Part of a small language model's weights: width 224, ALiBi.
Each number is 500 + 40 x the weight over the matrix's rms, rounded and kept within 0 to 999. Layers, rows and columns count from 0. Numbers have three digits each.

# layer 5 MLP up, 448x224, rms 0.0551, rows 234-262, columns 112-223
542523592410522465516492518537492421518462546494464452528450498512498512493473492518493495472501457521480526516490525458522514396491505502508483464448514533479465458538536511477492535488481563513461520510455570507562461497592507469538427471503464535480494492507455454523477519488450479532458584520568467441536482487508530538498534483547
537552509500521507448502508514499563554383529472463452543515507458515479530470497468522521497519491562498544459532480525555492482501496513545561517504457486545488452502448449428460518546565431534451515501444388488496523483527455533480548536444494529407551400506547535497512618492444493469458443468541460455541498460498559506500499560438
598561600497516504468497571570465450603497500479541544494489488501551500491421483388531538490485459440519478498547458455498489456490478490496494441512452474429464460443479442453482477554521569494506576470505513522486530510538525507593463439533579547575483502492506516512486486528470490519441440489458496517494498513489526497515525509546
514459519490551529530437504521521502459510458534542431393508443489585496517560520540517545498545475518596480607594482588574460432550493474489546471524505487506540457545407441555451465557446449489488518488516438520500470517537501501585504494476521557474563530578561429517510470469442509547469470453522538477518566432483500438546491515451
544548467545445461491499506505462487494474507508526520429539467533526543501485508453491558400476493528540419466511456456529471531547634475526509496477493545532477520521452457464562466445562509506586535546529460491486543497457518478507544473502461491539585463489474549548535505543533543466497509491513516427529509525536497486501576504527
522514449479545531500511484521565498621501465478539533441505470543510518476464511503564542446539444546525495480488447513595551492483514464477523512420463495429441515528463460470449481501521515548470535495557533540554495581448473480518493513549489519441543476574466534581545572529536440505505543481518534446571527509538489496524548555498
492581501446522541498495505461512535487433484478468513522434449449481530520508540550570529495509502525574500541473492551486436509541497436577572496450518527517436562453472487540454451443519514547505455551527471505551528509501445498541478521581480567416488492469510432481561458471561499597501503581503550510543483501528555470486500594483
539445534567483531482501437500522534538483505494459456573489526526492455505467491426460506462521528466556454547511490563485445418498481484479549459484458523535480459428422461530534547486591496497401485556454580567530586525505506529467541538585471551464505486540510553444493541458460468469545465520560439520467518461517533476559473527515
583526484546468401488475456594468468511422417528502459505486502500529486560512481524544500524507505492518501500473510495472391520498551497502510488509485502480406586472439499540572492489508537472522483588533504486544453494414466439500509499438485573497567513454503494536556594481501494558477407485529538459514471511565520529508566518552
500534527473507478499497517495513435553467543555497579557577514484566521543507517548503445426448515447487481534461521567517524549514474511560498488481554489542570509475509525526534595497524490545474476509505523473450527552495534570547551485470454570493548474459488534499527544513504447445477498495557556413544534511533422472445499513543
467542522514537506488514449527518419578440426557529529455522488430517570441517493541475477500487498551573464481491537538502543573572487443536563531455393465512482493539503523471494549496504502520527495501532529552519482557574492499433542476479538489482563467482475485478555473509496418488450472549516490550463464486520463469471550533501
488527563500464511438517533501473517479560518508526500503490487458506505496469436493512544486520488515440555539477460550522508494456494546548481454459453517446520483470482499555485512580482482607548526472505577487520529545477428567557497497586435525512461495486583458534571516525485505501523445528565543482597429404524542517492604505537
598526499494498476480467551523405442476488532528527478451511503495528464519475492439490475447521476446457501487499468512462481465535510541496494471518499540517453486471508455523438494523571541477437634520555427542533477460510492598570523528469513448458507462477554504453500514581401468593489495458509477434546477518545571489485550540442
504537504503485479484567536485529407523522451497525507447536458512539537547452527569490466500501468504589423548407493439543527453495551521477486468488599503532524567439521467522496601431460554513464523516480502521484480585574479490548487490491503560538529522503495463453552526511465428594474500576506503512548473479571549433443526580505
461463494490529466520505514554472553458531470493480503493506533557468497463530497475468466529483521545499528531491489549492556526549493520471514514579503519491440507481504555503504473446506593463478499531465510491544515499442419514488507462527447468467465456468480465437534547484490521495501461421525509536501485461544490501555579496576
461402462537479494514528541539509486466494441487479421486488482440527517494485531479523495468501463552508557494417524530450461497543487399572605456480447509495479523447464467516494528481551548489488515587437478514536514455452506542486470473548487538580432452461547555496550532527533520555519559500507479523523528471442425416408479480552
493552513474428440498508477540508404452519534548510461547575422475539533511442525481533474446479484461444502520483494429555386489513516530522508425496520521521522493490495490510503516549463549465513514468526555415523448466547524452486492495501511516531472445542520559518529514485435452517471566548615584430529532488485587463476522546479
443589487488526511462543509521497491448502512522486442534521443484583485521408477549503404489547425493428418478474436429521495409498520447526529406480528567502561401404462525473537517596507471526563461538482536526558407489596530493454500432490515530523496485530486567511547485483443488533526571431482498445501493539453521460515531534500
520470476532490473522438527551584501514507484500613549456488519459493467583527532539466524519529541495488471517560413461552457485572476530524621512486451459470519421509533519494508547474459523512527572455459457493510490468524490538555444480517488474468512487568488539535408452462574499513472510596488449490514511511570436508510506605534
520556523466498525504434514544514468462489561519496473463536526501513535561498535479520580494490530480511499532520505493484483465488525413449491474470441453464577491485452464490515475517452533509475533556457489429513495469545483486521489398444492531471532469498555506462488474484499516536472537475564477509517582498570488496482484473537
519584541500504470493561503511552433603455524494427494499439524523548570513541515486549553482486520509466499492484516418530404403487531474538566492512511506557561487431527543519458450570505514514541480500514571556475502491458501463539605529533540555513463488515514561604472491396413488523507531529515561468482547521505583540524505542498
534461441549551546477507576527520545535464476493519513486521454508495503470516473538578483525508368483464529528545480449503435558499532492491529418542469479480510483511493503455407546532584511464486600536547486584450505503549475445457521532504537472528504501590450539474399558513484549457508544506450488512584539448498504480535482493494
510525539495542501520516462472502505552482485593463472618522426506420519607574521519482478460442517520525510551494475488500434506585552517490595488498482516507508516460491506531528525528516476445466486452501542508518528518500521492535539513471490540490454498578517556545450516542482514511488461505504562496490486458515505469489510504541
537504494473500455523513509503434529510473472504482490465579481403514488468516483505522534526470495468493515540528504474522481377553557480453544495472579497608441529532553478520448473607495507408524506494515509449581537533532454486473557525594509500446483496433528551523522551475492489496452488474505510505528526412493508499496473562555
552503562533580450526472507531561538491507510440474526531474518482445514518444448425544576525521503511469517555510504510516511478562477472588504463499459529543469512562555465430438537527507465555520494510540546426472514534480436546459438495522587546514478459404427508510470558603515557494567483495492528484484495477466475549490530493462
488469509518470517423498516467500518556454498444496491507539467522455583528507508460547452532533484524522584476463525570504479551502445519463508479526503494488513496545475457577469492444544561524469442492487456485552432437501451489469471460521515518456506468568511461501469510454475458480467487468550547495531485511509547430456558549505
507473490479552509549538482496480464520513490490476495512526470479545478492456546490517541462529468513475554500468462501537515503509525475445503467516515518557555525539576434489418526477534470481524538562520541588548512492542508492576544505483502480468436517490502567545481504507506568471526560484482475468512530461484480481495549480458
507495524498553505521538544448557505511494505548584452475467508530538483519507431469559499482532604474417453489404455491475533461532529495560559515442499523499494467555523567491403474448525510529467493487486539470501489497473533486469543466525570519447469394513452516516525559551541466512468555515489548439508465512556540475484559511485
503551454461493541474495564533470499448520579544477514477532491470509512538518491502532466493508535448491501562443469603508494483563536456486571442486501549477484519452452491529451498477489473491518436450491515494548446423480500463527465423480526505486486484524558477542493537447531475508477476547514458456477517460524495487511561616508
# layer 5 MLP down (transposed), 448x224, rms 0.0482, rows 234-262, columns 112-223
519513464506490441491487439541463480506513540415513504517500487532541548480467495551469528514506549477520525521549448454498498570501497525440496481535516540535546491489435499482491497494509475432530499404520464566529594485462478508499446482462539453531525524502436507496457510471521561589444461503532546444457490581444560524466527479480
536540403491531505495491492510505505471558535481540510483546572493465522512481524519501486427505531503484493480462520557427524491568446476495484539502462528538535557565504509506547525478505485516503399495531481470495448456505488511462492482540515480537485518562489502515514486489512512523506556500490424545544510482512471468514506514443
473524541529451467492553464506580454450550439430534478529480461482482437517600503475541565496523505495501503515460479484581554462540565552448530480491436541541488478489520510544503504401548499547555503422398438475518506516490574474501437497471529511536571524497475470582509595520444520532527581471476546536448527540448483476442489551527
485522503465575511497564488470548523498508560537517561564542515550550511477487524520450519476419503490487456486545523471500476486540541486478437508499534507487463510491501454494559521464479478483484448482482504534461558512526551476492452547463502531461369593532490587504538474511448494466540537509577505418516442426554487474474524504464
533496434460537569521509484507535472508524546532476578532516457471540536480519566451469436521493460504470460557536440515437427464462568516512572549558495527483529517565537493550490557469481430544577500419484498494488485522376399491472505402521473521488470508502509570445498536445494438444487489536555501550547440502511538432506470482544
521439496492501539471526508490525464538510526469471546463525558472527523499513485507483459528515488538485550528484518512494458487466538474563447545453508470455487444478510443468536528553496527509493544530466508425439432528502473537499470445527480496535477535495493420525493492537480463578531595511503474480531572491518471453470476535446
542493464541592464498469463527518549468450547394501560469526458543530488537400495538496578470466425445550491551512480538576534530454488508413543476487500556500428533496432435496473503497531551487533421469543469424507528474537532435506488472460456537488526441507545521501469501486486544522575574454591568565458506439536527473484532476522
484487516483429496481485456514526558526498445523478557446564519416542535469555540450561528468556555515485490512495488430490500504429473469511493500453533510499525493492478431468519466534459541506460457557486508414443487516470504527472572501555506475540480443473455440449486527496508502524511469593472463489504480495495489514475476546475
497475513507488429478483523570542529507477524537475482487561569523520488561522510485538480463525499547481510493511528513540478480541415567485471514560495536573521572465521488490494484553471470501535449496523516480530504468531468483484481482498412526473493528486560491538491455461478472470550486553577523457471488506495544510505465439499
446482543480473488395509441430554472529489442483518380484424462520509528464506505434515626502572508551458527465518489389469494541531486464494461520521495521465557452548527460438503544541426492567510507503476518495531449480467491461496458521488525543578462547540572518442491475490525522530444532536480509513496448484523469448468453538484
460565493519499568528493603520557480468498526475520474470477462496513534402492498604584519508406503462454528515447507500444530481515476558516492516580564493438499518478462543548523454534460489485490546455638464540474430463422503447540506484561559476450417479435458502501443484509525507443534458463525522493531479494481459512471544452507
563418482596524457543516515456534494457528464496569529489439536484504494570504513510444471507474487467536475459526418459480503478475525486509532571572532455493523466494481565540473505504406578488441487452419513555452462513515515503465478512526533507500526437516467475500465581481456493484475504500557503437587514535476434442511435477518
519482492510500538533495503505531475545577472453536510502619492456504527463494522382528500422514542467546459533449482468538480554436482537504521480409509515592425479498469577490480540462519463465500560547522523521489440528509498553529556503551479527506513532502515476497443498459427433481522542450462414470524431496448479463512567487554
506496500491483454586533501509486445395521444492531538551533495474438475496549550501501563515505539418495530538533506524505447531488541476472498473547499504512558493399509486544506526497507491467503592585514421438462454582501593499514411485480489475589442494515499522407439554498451529582420510505530557533478423547377511484479485478418
498517472527444523439517484538490474498448513478478472533495507491477571528462535508489511487516510505492476488506510480506470441442470518507516503485495469574497480523506501441559559484497437497503480512525543514461511492491568470469472502472523482610500568532493516527472527503469502519466556495531494480512487467470489521459462512483
518543552448499510507469507575413510458490493446546446579423489479445510469599483538548512448531469535507512468388486508531482555494491470451466432463519564468502484517506525467466526520431636544507590494505517483538529538492606479466560492510585494539525540513518466576499492513449485484492526524503459474495474520512500482525526558449
480483478525498516513446491478503508480527483406512530560441506495545465396532565455484518507468568526570509484538522476461491532500550496501482508437474478520497541542518549444465536547506520522465482490466494562498553452494475504407562459552471556441549570481501496505477457467515505491472471512420490471435472548526442466501543511525
529467540458545496515400507483507470448497548490496468453493475552503476500540488500510539497517527467476478487471526533552444476490486508491539518501474506526576514526483466488513447533534502444515430513523538448513489515520485456544473516477418512438434562469489472479481476477491443534512585504490503486477504528508522495503482505508
551509524522513499419519466472454479502543488476494495511488505515487556485437459515478458453444522567494460457511482505477469497486499423449490535502559482538525539537547518496527508567470503467553475515478515534508470524541532474547466444440462510529441579530450514490501475449440471451536461530469471465541433399474493532648523491500
517501525476483442446540507495499479520473467442487630480444474472505569488506489509477482516589506464512548460526463549502457547621463521496479467463503474563496475491475463453511487488482477489535528401535463457459463468484539451511544554594487472458455478483524517527485525535506481566550518539465494526523517507520442482527506455475
471511513484542466469502483491471540500463578468543510504419521435496533446494472480531460527588480494533488530583520457521473517476593528475567470549517442480536551484501494499506579543514535481511479473523508475518547492543480487480501493545454423478484465565500551520506484546479520563494560501470450439459488480540551494479502598490
536502501447517515547453534537478521553469538537541509437551493504529478513538441581557505515482464524478516456500503575528485501487492472478465483509502513410472531520487521453446471463444478465512558553528526538418433546469483402508504479519494434468491513484552482409517561529525461513515434555467445602569449501475558501506560571513
499601432535550449522495513472509501557519530462515529495490495568538497551612500395556446432531487458507591501556486489566515544472480480481473451501523411501493488489506467489494544575461475514488487502558472431611507496506538423491536531495455542573515532487518467488451518506562500488507533510485468473501521510496478552569495482515
539530501545534594503519551551600511511546534508502453501529452458559482459444558464522546560484518479497486547440507507522489541406505456487514530448538465497535477485522515475554453516482558491486486516541522480404383554537459526510536556530480378484521535465473466476458441496468448525480488470511460435526502514499508450493450476567
556572472520526477523522546556466433506513445542504543480526501494496560473566599495470460440463500518433523556536543537502466456430479480442522495503545510513549538449469536564546542492425489517447422617588493494442540382450472547428492528492529592492494533507495520486520437441506477513522464481486530459488521525575557486529530543523
501478492471508572552470470440453513489499487476454501429458524498519533468509497480467549477523517528435425492514449479456542493518504532498465502480523493491462481457458444446552530504557481522503473465497491547516519567516497500482460526511478489517492531510564525494464490532449511490522548486498445504528522490496480552541473466474
452514534486464435509510506502529440486403534497535522506506470544527531519509559569552524468530521516545518486467488529452394437456461538464545530467469553537479566404437512567514470454501443592492473513527496523546471428505454543552478461532492496561532496504521468564545478516447496485436511466464434494477481551494541474527538522481
388464500466462537483478551438582507410562564419494529549430534502453504483433559496507453488480448530492513558502519511483527491448488510492463451541470517500512578477466483456457583473482531509546480551593489479519544516467505512458498487532445539499489522537501519529492453500475527480526416527398531534582473507532467482484507537472
531524536512561408564483472507505495526465497497550528491514516538499508516474472509525512472482547488481441539461520425524496501479517502490526540513467474506492472470504510535486457508538514551504534463521545464500538522489535505487493515487507476452538489511511496442445543549422465544569579463448481508552488464490486587497532467546